Part of a small language model's weights: biases.
Each number is 128 + 32 x the weight over the matrix's rms, rounded and kept within 0 to 255. Layers, rows and columns count from 0. Numbers have three digits each.

# layer 4 MLP up, 512x128, rms 0.197, rows 98-204, columns 0-63
162130123097114107129160072147109134180163156106147156145129089140142132120108110137137106110094062157101105149134098105119152161050124122150120091183105139117136202152149171138136108111129109
180177193085174114077091064154108061119177103156211109158094120092031140120171093147090149121095199150100159178099160153102151121140149141118153138120096136143126157105096176118123131074118113
138115199103162172163148125071037124161109091114140102122155070169177102170083154156100103116104066166178070193072149139136065168105075142093169063133085167181148126099134161110117116162114123
147104125101067111104086067201125167163101171128164150123131121080110160043166117092101144138122119082107144154147120147104174115116123140134104051160076188101128133128074133160077095114121164
123087146116153150169110135088080124081125123174140141144136149104193144155097109135120199159119160067141118109087127079128093163124158157130129126136196133117169048124148162106120133115135112
086168162091097075147190155076167113156076102130173136130067075104099114133049130121148077133079149172121102109148081142122142102166177121119108118129130101161152135145086064104113155107081169
134105140139092107158124126104139111146131117144129165196132099130137111057157064162175102142161122059147112183102113197169152129136163102149132130153142137141178129117158136055079142056109133
095163100135181107168150136106125075140177139075084086123107137140136092069171094129091119156147099172174146115151140086115132114093187070165098138134193136129141125118125085131148066084159092
164153108146110104125084135196137116082114155131131151120140156120148184141101082169068131160154094126141130100128133126133122166125134148136167092166114184151121139149094135093131166100121161
155111146094080149132143168104104099113107149057112106150089108119130129109133129129127205114164126069150136192081126121100106139161146135118168088101071077094120082142112167165166149126099177
155076109155099141138180127142150128153191106142148112116065115091121079081144104111118117130179114120140124136091108134079106158110164062167116098160141115154129131150093177126159113094115041
162118054172155152176068194117153056103137140129209106219106134101118094098105141146073053148104139154115139150191010096162089095102146093106159159093098192119162157044102127159129107127149141
110167129097109065147178193164110128109167127074146135132084140110185110099161160104110156138070140135156088178130172119086117115120158141127139158162163186167082116080124147170119160136133136
142145142207102137120113174144086134172114164099109166146132109086165139090089152161122107118122084139144068148139108157137144121161149133125142118100152107076133164099161155122110140065060107
152191094172112100152110067128111215076151101114118089175166118150194119135158088152196147134086106100101161086169124174109182102067166073125103134116087176112180129111173199189147083096143096
110099127143123129158157105137192152139135141098117139163159112153179121090128124151116080091131158095130105126094106131149118108147143097131093084113094107101123135136095198129114167111125108
136127091177078140092072127121191110138121171194176134109101060114118056116142172163117103095083144165120156179135017147150177128101151125099217095076174192056146119146089172128062152081144162
120108182092178148116152117124136158135126117106128126119046093138145152066148092118117150134092076169097198160172145141185132154096114134171163177105106120181179119122081145085113078139118118
083155185114122121100125101089150112131166145085150167138142150124058105141129066112120183102076163127139149094162117099141111105136173163121143131147152129115124177151072120131122099098151118
147102096116109153138112069140110143087077106114095162140096178114137125159141165185144078100170106124126116130118097144168144140186125101119084130173101083157165095139145167118125148108144133
119108189048084120136184149171091177102148097150153107143130156096070154147116135148119157099124068153154160116133089105073076107087099156120185143145072109214152160165151121147203066071129151
160131113129094105124135145175136145124131110104131122083138154159079182091075144078107110090149143148124109092113062073119116109139179146113154113122116121129143105149199156087069124114142128
122162176128170174120187100112138102055119114143105150134078155196124139087118156145111135114154147109093103146127114106087080123163157144101207167146169096115142188189089178168139191091144124
077131073118135098135134146061110139177085145129180140129111094130153122076170150131128083144126090140145127063133166146116094121160210109235101091112146119175143198100109104104122073106127057
130174199134159140133141131121088150144126123159126136127121154144121121131101128092099093173106157129120100129120128126102104163125108125128120126110173073129092096121122103098151067148135068
119159137134171132160195090097114089127107143132086140192145124147170166083146227129161161112178170124067114098094079128142105172130173121134110119124144078156112101096173106112137105105218091
142180107162132117111125164145104099179138129182172183127130115162164134156119111134121164078121104215113064133128135114205169112103156128152151129137137078099180178136124123127121086093074109
138112175202112166110104145171125083172078153177142114154121110135105136127139092063081163086150096083097091129154151119128087089155141105118103121163104157143102148120094149120085117172150158
132110182135180154140140175166108138121180158058112091097110140122117098123143148103091100111117156156158100181128136093145184135093121163136138152147112151112122200148161122082102126133147141
106094121090184116168124141185198120124089103093179112125148124171064092133158126148082091154118134113072188095107142154184153083078135140151081103146106148114115152086129110111190137135093149
137107131101098106175102202116139119092123147136179109149098106144127152186126110113103118115140094108112144133166046139058155096178127151090127154143157171123151157064125173171115148105103087
114160123143073183169147100086163103128130072136059087090110157146146133097108153111139098135141092076137098073152156064199083104161129099139173131133092126156188146140154141133157113167151156
116154096137149140095124191099110107146089045141079110169158067159164135093094118124136087129049167173125165091133096127126124094117082159134103087146156147119130156169127170134146155163106165
097111191132108119158163108165000071122143161137212137123135182210151118127141161127134128090121145123113108062119097119191155106109128145126079095086156091135134146135104125089084115111105129
109154089181085121115160031128039161133191138112182135140160177135157181098075176106104092112104118064129131158098080184087107106057099094132119135177125147079123147133124110132141158119121121
159122139135143101131173116197060167149123100125125105131160117210092138134095127110101127134110093130098134111137115123086097165152116144089165110069063203102110132126170180145130098133139139
171103144138156185146112106136072129176068123127160102179113087103127107139148164133157058133110141100111121123143160173112071137157189144123157160144153173114108080123106139120115142107149150
155124119164143185155139155147106092109133146140143140113045120146129165149164151152155104118107131142078099096074120118161052107144144120182171148092171149137126185098168129129080140146172158
120182159142109165166112141112115111100130123133179087089055157159097096073226125069133138084101137104133056186104123128076123144171079138163130134139103162115166127082157114092187124167147067
052159154125136131106110090132105108195161157090107139136117156125124139070120136159127108149132124081111140101156155142174102149116196112078157140135073115157177090075110103089146157089135109
094136176072139108131161174114135064133127203072171109090119092142113115074155122166102138144085100068130050136074065133181101076145157116152080117161235139117173143162117178122184089152106158
122149109151202140157078127147118141133054093137114122110159116147071106138076146187110127134176130132151120192135112109160150106112117095148124131161178161138148172123145092090098148153077159
126113135129145116130125110138133138085140167166115127101131140184137156103156157139096092083138077099129091088172114141136168079090117154134157119156143089122091155110101169086108131074154126
162150145106138164122148131145108185100112182081066142111119105099149096146099155079103103105136109127134145147190173083135193099115131168147187133141123110160150149084138102070090091114097158
132068150101152105158153176111125087097122116164113088185084112155139080174110165172116100142144099113090105140164133125129135120133084130094126148140155129127141111110164072169105137082093156
123139145135110163114119117082065113132128182131180098061117100112106117121084132166139134117085154146176121105084159151074103170088172147186172118116098173128108152130161150153087182082123124
114078092139161135165087097165183135186194132125175099114136089066142131097160133148124122113186149124080102143121123099207153217121144148129143058178156150127144125092094201100138125158110073
157158201106161132203148117152068122129023106169162154175076109074159090133098105114052069115067111168080145162105084133105147146152123115175063134162120185121130121122110194117102107110132121
143070150135177148181127146139145154147117112152182093140131114131143118119105120090142095145136131121120080062145187097125111189108092061159113142133126129143156178178165175135145137165139107
133141092162085099145153153087094059170116146163165157125136089130117131119102098078103176100103132127091155069077101109106126117126203075148105147128159206115134109126115159117127105124205104
114174179148163158140163175114072150102121122087128134139179116101087162141085105087086072129073099208095147208162080181173015051075160188140130089162146229158105088094093129169107123127119203
076141115125116158159120134197181078101100162103129150140158137122128141086117113127111115146084077123141119107160144113079143113150131128126118088156119149170147159110141082107127160176167107
169147120187110143078093079128114111119130087125077144149136166140118068090127155160165142145088151117142140141099176142204143094161083130096202113184160124077110161087155135141179169114159142
153164092132145128175121183105147129133179150103124149076140089166150092177138098096103098129161172071111179116085096134118138120160114112140181102100139083090110110148071127158122090202125109
168159136177103153173097104176184101094116083138120123130132129078163142131122156160147126080141101113139121150118076183111146114128111136171097110188129123075073074136161060182151177155105133
158149136164109120107138123106111135160078136128108134154098112162140179113047134154136099137112073170109071152138095105143093087137115117116144138161159125140143192129136131148132092126101070
136105110160143114098166085151072108155116087119163113158160128099133117136100200145111153136103092101110182140168109139085123105174163103087126089068138150121137133164127071143112113098146120
028168174094083181142127091121144134151048051141058060080088125172103139129096095148141072084135160124151118194179156110163135099123144108155130138117183141124140194121103163086090114085089109
137102170151158158152131153144119089119092120117096188150116105114116145105140087142083081134150148131123120160140114151162134106173147120132184180140118101130138099161128129190136083157123121
135158149136134169141144108166088095128131161111122153119177124101189094162129124167110156112123085109108146117136145137130123171118151166158133127098066138072171099112093096127093059122102120
143124098102104166133101083147087078199177135166108231122133152103149060152153112116179102088161219120152152199098151121087094114135064090087151107154176133105138094098112121128137075075137175
176127107102107177101114175091057086157123115155162116103150143173088118132128141135129138128180132157116122090142152104089106157088178194079123142151122152099160148124117187159146098104092129
149154103143128107180116091133120094125115129161105106144148147195136114136100122124098093110154095035070089118156137147087146089142084121119118101176156168123134171135093160104108224130149147
092138080154108095164104090117131096207145147094114052128064137089091149129163146179102080135135174091128147144117204114122105052141098154127057136127126199119135117126114116202106098113092149
106103141124122088163109150146119168118163166071197116164145117174086115115110092142144147080081106101162181149134124132156104089125173102075151160100156095062210132084066143093118121100136091
118104123127135159137178133157123164157149168128142134051090176081099114098076151121115142089150082095126131156160120152136132129166102215155150134154112118110161142079072174138118145111121122
126127134149066100149183188109115113093099076123095139134130108141151112172114098134115146135109043146199107098085095189147052156152095145111161155140155138173174151149071120111099090146082116
165158090115104159136169149090084168118127077092087091134176104093225150111147079164077081112073110165109075067140122145069097152147094076159120171180175175173112132099165104130096090089164121
103140116138123161152110139172172179176112090076079137055132142086158151082141142160029150089189134113124100193174125156163142110129162064177084060120126089076144127111114109087126134062121125
112131106104150098165113127109092196130068087147092116172123162105136162082147102145097117095133096135157137133190095167067139101168174154105105130163183141163151174170159135138102140118116102
241115146109131147121074079155096111124148077144156130106142070191114117098093133148172180108108116157120107196072121180113108110125106166147135192105091079154146120061129107134099108074091162
116148087165165115137130132119091125169136146105173099099124161124087097132117039081121079079131105109192114154135162096119146165143063162131115121114123087074139101166140106108098100110125107
095164141119081141109147158122112143081143068180125148124120129150154124112100121133124171108095155101087152107056122184152090120134147086148156080163156129109135156157118196096116106118130206
223179103128141132145135144134160118113146148186182053206129117095123143131095118107151084166112156177126080173132110150137102196115054051114125193115135113090132149156125145055115075091112171
123076124128088134115085116144161159097111116168106161144117165148170132135077120125084175094067116148142137153124125106159116154145161132147123094108137166116147134213152158125105103153119123
155133108154160080107102162092172166138117110126117085158165074091136060131142120140072155104128112136092137135130095134198115154149117099147185098151176109062136151135167149152166078081115081
145102172109119099149117076066202121083152171070125140176107074158130112083107128131126093140102138124096187131164103147096035132086187166079167204093089088112117114173123078150112071157139140
134092084166106154078176194053175155113112106118188085136117154099125194127148122144116189067109090111097097121097153128182076145099084098107103133106151147121142179168151072060131114117112159
159095205113128151144110154063152166121126026162149156143104195132185154089132135132092106161160071189146120171099061124128087095085101180123107144156153121129180138119136094073193118142200061
147122132129095086064152134067099121099119154117139129138175121108141153095178112159135101114102133152091185156096166120114129110102106165108153152078136175103147076122127103096093143164165140
160170181114169124117058123150129137085170132100138140125182072133152083148150062115110166108149066113133115132165105174110114105139149111127187142209133180130136096099121115149140068108136119
185131135208155135087155164085087135127126104144100167147118067119132134100111112129098132117188164122129159126078100142103146158087088119133138057095125172136109128119127133150127172125135140
164158102144077120160163102148136112127115085133082133115117139158094128146104134105100115096169103121131141135102159158153076120173105135119133167164135155132086091137129124177095078146107142
108106146092153128117148149107084088176142096091150155098143148156125092074111138129133154121123110105177139095137110160161146105110164142093112114162166140137106106167151183104166153122155131
141222162115175192068050136149146154134182109133205161163104147146142174129140066138077105094134114176184135145158149142101094097104164109082130185098097100158127099112139071104166114082108161
112151083098170112128139102094144131105123115071090170176119103149175077122105132119097064126116117086150124171102113106164135086095167097112119124149122113105098144159200104069061185071144134
162173113143195174150153177142118116120106067096102061137100141137098154103172148124104118113129098105132125143175150105099135129172137188127100141129071141123121164108097159131137122132118077
115115121103105107164166122095128130132143107115080134106157104211134181175181117110170098077116103121054098142128112198077146178100173136174130132164058171146186132156124095158111110113123123
176146094124133112148139145119112163126119130163044136115145096109130109158122093118068083150127068102127072068119120130093114134146151158071106126115140117104137141162108090151101160125140128
154146157097139142130162103119112141122095141094114111108142112102187099117124120125117096166082063152190165139166108213108121114125090096163116135174035121108118136124115184125118104110109089
120127149154080127149100205128166161231160106102097144087094130063155091098131173131092137078114093141136133098098124094158117178123146158075148103127149142156152146183089149153076163147142035
144202139139098150170114116126116091128126159166116069131102121108125108082163117125146159094136146173149135131059136183138094117103185133096098153096146096103138088125136168134069140132101172
187082110172131046102098113130106122149110104122150126074095106092122076105104119109138102182181089089110125087083136121121178104107112146158097123152075124173150126107110092165101123103198108
197157111100157134163144164070090184113106121161128123169145096088093151120168103093136078109073059208146080109066129107138090125139088167145123178124117131055135102149131153165108128200129126
073104101133115172108172140073134126128165159127155066169077146078122118172167099129096068089147122128156105079108114142151141082155179163102167105167152124094124152146090124069094080090158120
129126159125123160213110149143155159172094096092093106111190062152093116056193128099139064089109138146114099110120118129188078111080133084150091108133153129173157089114166149150173088151132092
138127080131118155162123101164139110151094135112145104113157120145161109156150166117111097082124078097135150104157086085148124145102146146099210138114146121167146123095092130154140091098142163
128110129149131118149111094123128137159132144115140131137127158179180068133162109131150142106125131140132126133099164188104120144076112151098165124148196122138128093082149130127094115126179163
123125142128202154158151115168154145110120153142167142114145098103096090096144155141149071100120174171120140111156151137116119183134131130088097136127101121101146091148102130152122134117094117
073086132168166113122152139151096151107161111151154105088128130136145115126120168073167140107123104064161143193126129061134123113153127099137115084123139167134131143132131139111156150114128066
172168079155148131180124057108087095104129115143080105197118098119193084094108081092081109148115124152134170101109137108148112183159124127192070133142059117088133141150099156176119151117161156
185097157072121153144148062147087102106104125140152091075160105123106148098118113141112136130078073104149189100081168055111132164153121188110100117073131133153116102167159122120122141124153089
060106116145132028139110164162082163189126111129131121104109103133148149079114166145093155126069092160121086180117077133174158129126115098102120137101088124068091124167118153158184109128148177
093153115139154085093114090073189109115147098129112128119071085161126157123142120142146113146133080100177148173140108118097166119135129139082156144082085125133159134135149119146102163071117192
203160146091101141094174167162222138139136102128097137130147073108096101127163111098145100133169085119127168098108116150097128109232070180146095145148106183111161142108151076119210106100173094
146137143184194168107086128159136133121125118161088107121195091075061153136127196126094097166106085082131130089144099147132152154099101197089102087095136120097158135148128126173126087142145152
144063102104155106173116113149141117125057172143163099105099099160126101139138126145090114158109115129084114122128164199128123121125164116132169077140093161165173156113125143138138136121120082
# layer 4 MLP down (transposed), 512x128, rms 0.194, rows 98-204, columns 0-63
126178092168119152107083096153102074126126124180128102123153102148103139090154121100127148137203140169078139108144199114084090133098102149116069153124121085149138172112127110142129185121144170
109109104140110122159146119136083140126139145127074113111119114157127143113113178115162109138098121124144083102157119073134145124120179120172109143112120124123115139122131139173069127152123156
197165153144065069144105125156155168107115117073117185132102165155079083113094147157151195123100073102092213069073167113088025116107134150118132078151088086101181187095143142154105094202108186
153171056156145067178136067104122088134140148177097178113139156159110085146071118155062074137101084125155120124110164150144110095132122144128133138103107102239122102100138125113100114095133149
132132113123111100126095099189159119162110199152149102164170157061134145124139145163167078183114124134123103102150127126134123051097128152144123106085133129093108159139196194123136177120137119
179191098106122115120195080052082141143114093138130177152110129103173120178086120135137126176154150180132112164088179127118166161115111114097132122051145177118094123139153133115102105237132161
111135108089187153135093117149132110122152097134154143099132149123153125124124113084156133149141099218084148130112139100136129169173192107080104132177094152094120140140116137082128109140142109
152131129110107155108096107105190159060123147163134150170074148127123083056155114147094096175165107155106135117200130100099129184051096183128163158118114129104117116119178118132151143072131115
185169103135147119121165104115138080141133077152121104085114110168104140124187133096178129095089103123106144116120137103150135112133115105145091097109123109117089172129125135139125117122078134
109108159139171109150115139174099117152147135138151100135119183098149124118068099126166179163131178158168105125164116138124127129113114172102190111152177134126079105155102116121125145132133127
153185174104092166115136187112041127119157135132102126136067152136096199163124118116092103154141130173151179134128179154159191118156117139097086159172136181116112117113106114089092165129099137
128201133121132242160132180039070096131086150139101154152070121095059148129144155101129148098111136079154087156147179157122140107108111098131116123127152134193117117104101127158170119132170128
148112135154146202097127087117096077124110113119129153134107148156135084129142105087073082128146175134152073097130149140161076171088136184135094192110164078137128195135125171146124063113074141
163114173141103160150182144155151138124129082109082117161102244179167091156133118104165143131103135144147107146109095170106125126183095138086089071067145149163107104183176128134112144121059162
098144141118089175123131147143133096184099184134168192134123161203125074104134074134133136139102111134102106121144132131101153193121125086113094148120118145193103132167194118113092119121082166
126123137143145090085131115132125134116145071129148104104139137147124095114131121121054149082113146146185141130152116125099129146142089175167118137090189155152135139109117119156064114165112130
127124070053126114100092038108184118176149166150134139139179154117094206111174148187122146096100094122107153159129108090102047036181129081170123112187161131172124164181149104162088130127117147
127173088159175097163120088117167143130144131100094148120135169162148144116115123133145112097153142100159146079128080161157156125081113140133087074178143123163033141094118118125160096141140101
137095146112137118126151144129125111129087125163086121110101124186205115126154151118133120104089083124124090119095125106079137140166093163155142112133113136138114066129117083117129140135129092
107157170141113158082115148194099070166147156118130124075100160105153178109142122132099116098139135119132185148156125099157109084095095106116130134110102129167084119134172096115073140086081138
176139069094131086121083160114138113116134180120161131195184162113130095140172105071116147114165133087094114077087089168088140141169119121138086098134104126097190148085192132177099082227139136
129126156071169168151120132112143139103185144164143092139088155163158088147131115141113166056109096115127140147098151114115085181152133102091120106094115156133123127164084110109131092136115169
133098139175142141148073083171123080164136140133102133158184096101171155180151156124171201160089091175158159095113092097151133128145078142111126132174136153136068093134086096147144100094096173
131110069120099190124150060168149088125094155044203146095136126150137151115090116095105136097141176181139205130166062170052147058090156094123139204176057127149094048078169127152116147126072238
096124136155115104175100115150130138152088145155110127203128080066107061134141101141167129126175124126124082098074139127164168174113139115099131136103103125147141134145064136084160168087118136
078106155096158117141123193171095126144145141116169081113164159193102115202130108072073142193103113118140132115092058182105186120165137142188109127109121167110176152133086097176120144110092194
155095166131144103129156105133156134088124120128148132157136063192095151090147132087135169114151233155187139108124116176074091100066097130130208166141133127100176135116103092182151107137085173
106189070059154140118124113130186201086196137077121123124103126103176144109105119189168126156103144135142130100109105135154119129148124153135119119091114124057166121154142083134116095092131079
128170124109100116077111126145120148093091089137153137114139073182109137111144115155115122120170120112117147147157068122164084098221142123105108110132140120097129123205149171157118141121085148
130165064188119132090165082151173110139195154139153127117147107102101105118186119136161146109123075164133085139093104142112171144142142019102124100094062156099116080128097110126132124145133136
103110141084147116186062069163139109107049142123126178123187145127114151156130155107151163158180142105152098069161116108158141081141116106078096107072206163090075141151165144116086089151126164
133128142155151112121141134119132134121139153064109107108188180133153123153148154099079158140179143115158136111150105139150150063134146127132163139116099156124140174130146112153123132122146104
048138126121083089091080118155118079111183106152082162130119149134144181111143126074130166130195155195134118122090102098116174154061170141197130134095123150166097148128173164143072163171107109
125140104111149135059148156118166164142165134141069082104131138139083107123068108134150155193106117097132116172142204074146141161146091122122089118146125170139108069114141115133132101186116138
129102080114148056147133106166132138030118123146139157120162056083099130131100094100128159154115132097123191161100213145130122179150161061125124107117121126141120127117127101141115148163106145
116124169129076089124113133126147138141158090112095178136031083075102113142155123178116144121142164126144109120121139154151171127108134196154116168164104107116093112171136132085124124134114189
136130096116146154128139125100130161127133141150080151081124098057125069167094129124102150117157111154159110135107132155158136128087103129089146100128106139133120133093140093114055119112071165
126124151099144144098076080106168174153124106162116081159164062106185208131161128124096103190158107104164141139140139154108093145187089135126124181135102101096115121100097087086176104157091128
101172148078116083086119083167153109107157147082171162103129086145105130079111126104092175154120131168149162103154139113085145128150127090148117142148021113116072097153124105134129140112140169
102114172111105151194168152088114137098153141166167177130187152094083111134119100099146072127122119137122168164148121075087158175163103123125099135064135139111113134126118052149106120177139195
064117170107096099069130137086146134152084124084108113148070141073202145115176146118096161159158100214111168174134184130076186141145078126167150140133134132130158098082151124099108105115143117
129135146148111112138104118131202148157160140118118109093129049115169123153116144107180136076100115110145111131152195083075170103128121192156141121105120131159103135135072157117098099109083089
154171136095160147101137118099081113145133075147106111156093070127121163142122114085087104143137130103171156149093098124102072169200130153151129147163149106091175100081128089123092165134136201
143131103141095135163141074100198171160104163122145094100094142155124134122123140164112118094136073130158134141103097173102119145075143035103138141156090131081105111133129160165123164159121123
108151097135056123097068163119166177107145142141102105134204136128120153125218175119098155175154086093132126111163142052118145130115165124072109133180135099091118119170150113165128150149088111
064118156188144162105180138146153154102068193122105183161189140082139089090130154150116128131143065159126085122124059162054157202117084083076120102113152074135097143089101053132136170167107132
115136167173104119065166136103124102103116104145131147148118192134181124195153120104162155116128172117118135144132076118134141115139087110154131167118071169135161134099098141164139083198100134
103062184116093163184081096130146131105177130117140095175155084170161086171082082063116136127107137175056067067091142179128143151071089142113134195153185041136172131089069121130141134149145128
181100098105133142113142077121077136096155190139131115094135199147166142168114118135125166150185118145122123080116128107115128144207095142156162075088088159137116090142071119169087184175079091
137098107084125097077149139158089159098107158110090163124131143139171130109149090153182133125110137091184074118103144080118158119107167161142153184093093110169157166136133131140150175162076159
065125097169125185156124098104190047153102187083138031081093137125075145060181115110112132174197141169145069151097147173156100140150122115157103177149214077145182114068164112127063152187180135
093176149183181106117110126182086154137084082147159133107138139083091150133168136134106123117180126099093167104117057121165109133147135116078123173090106151166108140130127149204110110093124108
123122117088173075109118164099125146100119143083163077122135115086111161135147116163125134107133082123084139102158126118119134167093154155178151179128073134149163095155140107115072169152114100
111168104090158167097141098074118073125133070145155084139147126139151170164102125114118093106097156128133149115099083177146114067129160170180129132127198140129183107095128151154114165175059136
113116083152094069141135185127092107169110163135115113123116125123118127134133135144123107126121094129159167184147139116106108078143147069144077113086184143141114129110135075140073155206106120
127116137156159122156115148158090105092157068146122112146115190114098064079119123105155116155149195120149196144107130135172115151134128137144141137149100095125142099130114119198121141095186150
121132115154111150111161081106132131122113184107120106140092153142108143138101035131131160169129160161127149069100179169139124132109071140122162122128088137086139177155097173141122132103142185
118127068128120150104185153133137076108144119153124083058202047148163120174068218125138121087072181112135157125121147078129109118094056133108120157129110202109090174147133101120097143157091173
094144140122112150102168089066119190181156188164097132151111163100124098109134152129172150148107122125129121112167165104085117118142102121098093129155151140106120132136136062158130130087111149
140117076140116137081188166086144150137183093123162144135139117149141166057081118080152195137144123106170156168129077126151083081114178093109076103117149108099149143123159143129124180087142128
082070123136084122071137135105159106097139134072100118161044102162070155151086109164081117071104100156120167152090106126096106150098177129131166149176133156192127104133149114176151087157143165
102152191147124085093104084145138168112135108106145096152125125084129138093104098200173162092112112127113140111163104176138180108120091108152128162104168146145082155092168106127143138207140142
230152101108116112145138071081150123122148155153120148103132031127127143094094127161182105101146113122109121126161120111126143098047055179074152169154126129183186122085172129194155105153076116
130092169192111154128152053129140086088135098153102148104109100103140114112148179126127147142092152099090149097128073131087129118208109139144160102108103119151074128109158117117139185093177144
143135119135140115112117153126136156120129097149111142118155146162081136180157153098158114154167164173131116054082051132102094181169091144129079132180053138125084130166197122140090167112149116
155179131161150148127150094123084050102118150085095120101181144168155100194133113118100118162111161126157144096134173137107113163120129170110099095134147147141114104144149126125132099122109111
131149196155177200095132129147128119179138209127094120085152123129074080089169181115101097071140162200101101092088147117083176138116129169120096121134121133165111094140175104154148178166141140
160149126104153164116153096148089093151152094106195157132106124132151148106147094120082161141065171147146171061196084103127060146142153078117102128103105107150116092158169104146164062119119117
186131065162216138120085102083119130117140117160118170151121075110176118153129115066168171186181143156134089178173115108186113074083144123118127157108197096074089152121128123139082108149121112
140117170095122144140037100132115173111162107088121130119126181146136132157155114069113152079130161141140075088150072136113121139120157147090088145113146132041199167189109124130133111140175132
159099148181096122146198105132153132099047110122087105206131130179155146136137168080138126121158116120136115112140174090140089125137137056093193100155121183143066115126068169103112174156124106
127112090066128123151131178130160113101091099145077109145124143149191112147150170133097116088141141169137131120099142142108072077088143193159171108128153139166098155129153132157103148142105147
111041094180165091089163094161125089154132126148071122164165143168123073184114157094135102126093138142140106150147096081086098189114119168179113158105154133113108114102138152071023151098133130
105097116139151150091077080145156159179136111187125140125116109094153157116089114125122102116144131067116119175086095162146137056163172062143150107133124187117047175134123164150159129164128132
156111140132133155136121104112130164168110190117141120104150170135156143132123082081126135032087180139150102160092146114120117114132130150173095148133130120123077125125120096110133142142119125
145110222109134135116141115107058097124140143162105196142204124072124156144099106087108189147171126155074119173164105141091081141157140146169111106150191126167155139078138080153170104084096125
191077160189138162139141103157115164093143177136120128093130126184128151172122144115074108098149131102177110156107105118117132130139123152136132176124106170146103095086143155082133130101075120
084191148096035158166104066137170081135164157161090152149139103056117154134095100128084132110131088172149190139151126120100172073171129108113108132142157155144104094181129110085111171111142112
173163109130119086088162178136089116118116176105098116134176106112124187126099096121147086121091143142093089156128105161137101081126160127116150131098088087130074145093107184103096119122161169
123131173094123134129131153088157175193094172154153076103090102115112100206124096128093081115181085097184119091144146176084081204087061074095085154135136072107175100104160100111076114140133201
156130143204087187109130100137125088213158086211175147199129128113120083147104092115176124115141091114112159184141190159098096119154124056135119109181085063150083117165103103114109146124147170
147126165142168109097098127144089105146106117124089088075178147117094115146119085130128133177121114121083095115119125102175094154183162104145130189173085113163163137150163085124159112171109095
083151125123164146149141129150127172195123226109153173130164164139150125100168138160144164081146137114105103149154170113123135154133068127106124124102116130124063207112129143085174142095140125
137190111094133137106107085115209147095167130128167095110102132115113177186069181148093107146136111132141102118126134093100107124106125106129125175122134167139156120138127079096115078121140135
187090166169098111141154123120140096067113092130086190110118119152126132100164161110162147090139144152131109122103081088125195096134091108159135130157192134126072132186156170147115190145109111
129149100064112086147140083141132102150158159085152156138096127143142162149114000156129168194105128128089140126105170173136052146136111110191199109120167041081136074130148108131124189147102113
104147153081105099088150088121153100117134115134157140152139132138146150086130083170142148139115134124123182168148135097087145106126114139099144181142100149122142116182126083144115146128133149
201090125093084156074186123173147149105169105197166179102102089195117062150133120135093160122079096174127113086157126135111152150110178113123189161103068096177125147140187068160150080159089142
111167186128114071096112090113165120134168164104215094154121203121109145136122113103161191109100120176154138134159118137109121145109107112135144142132078139122057116099097141174167127101102118
123134138154101107147200137186136144146131133075124116145151117110126109094022118109113089123103177099140152137057169160191185113132079162164105133143153111133169143130145183111145144207092130
179163136103099197119171115119059139136168137138071141128105132142143118155124077130108132164153113124121138147106155083144134150196142082168054121174114074180113124116119105109139147071105107
040098103072181076127136147201147119087115098140112090119083101122211136148111111098129128172141155135160134147158126184112118111160142116106161101133116142118110161142097147116171130068173121
159094130132113105159115126096098188105126109141167140078051115095129172207111185103095156126176116186173090148138110094155175175087084099154013181159082185178115103069155078135125196096159173
123102172146151124132093107128146106153133084156131101077096153108144112125093137128130151119130176165120117203143185158127124170112147141064155171160143127163136093129119054157117122112197126
162125123089173121116116095160135117112112157151096064159227119144139085222074148144120123175151058098111136192100102124083097115138097106143113117102096096172059117119102137196119192169134121
158080174124147197144147198131096106149099127177077126098135144163090140168148166105116167143074107153123144158084154184150148102133123123120179124146139083091127093131162141126105133092129099
106088132129155101130101118093093143179097207141181162146147174208112134106108122085132162075148133180141058115127091185032120116102129124071136153147191068175104142175108150130154177125141113
135147145123197139117168126118119110145122161110188138202153124106116148177103130127164178091115160101140122136111115091104165130110147162124122101099096117118096112115123119132128091152098096
107100103184164119041136114130122201148157200095120157152163114134146099171099179094121150163129092106083074139106130120124119128160152146143132090073117168162115120138123085153119120168080149
128115171090134135115129116159120128060137168147138143132100151110161095155111088128129150180156136138135150142127115144132125197173079089135110160127105084161095102090162112140101135139102186
090131119129110079147140187154171161182164106131121116065088114181147118091121143135127091144135109151124116134143153145082156118149125135040119145100172120142116130103153129047142143163055153
111128084177108095097122125141159127122169209172142158158115104100122068125161176080121152102137087178121111134152126058081120151130140189102103194102118115150113134116126166140106149138099169
096055135162188113138175133111095062067107140198107161202073124164117106157203141113159085200117137125125123138114117188152045178144100114089143154165052121140150120131171118110127120140118166
126096147164169173057123157085160169123114162098102084124146184162116128039114159155052125166096120114148119114178069119163193138132125131097138088150151198084104170155123134110163099168108117
070142106115187093163075112172172142108143101115179029086133173081106080103114159148155109171102137126126118131119105157143175166165164100102139134120181134066104105177121090087135111085104138
108070149115126135125127028140150137082122127130119129091064136138113112048175094153116116123165100166128103160153124108144148128154108156155192145129136157119068174204088157115076123139137084
141112078114179136123156134106143127128092164081154151126137149146118156153114109169160131114167172105145160134130097082118095138109128096081071128125052146140101133120141165105108151119066105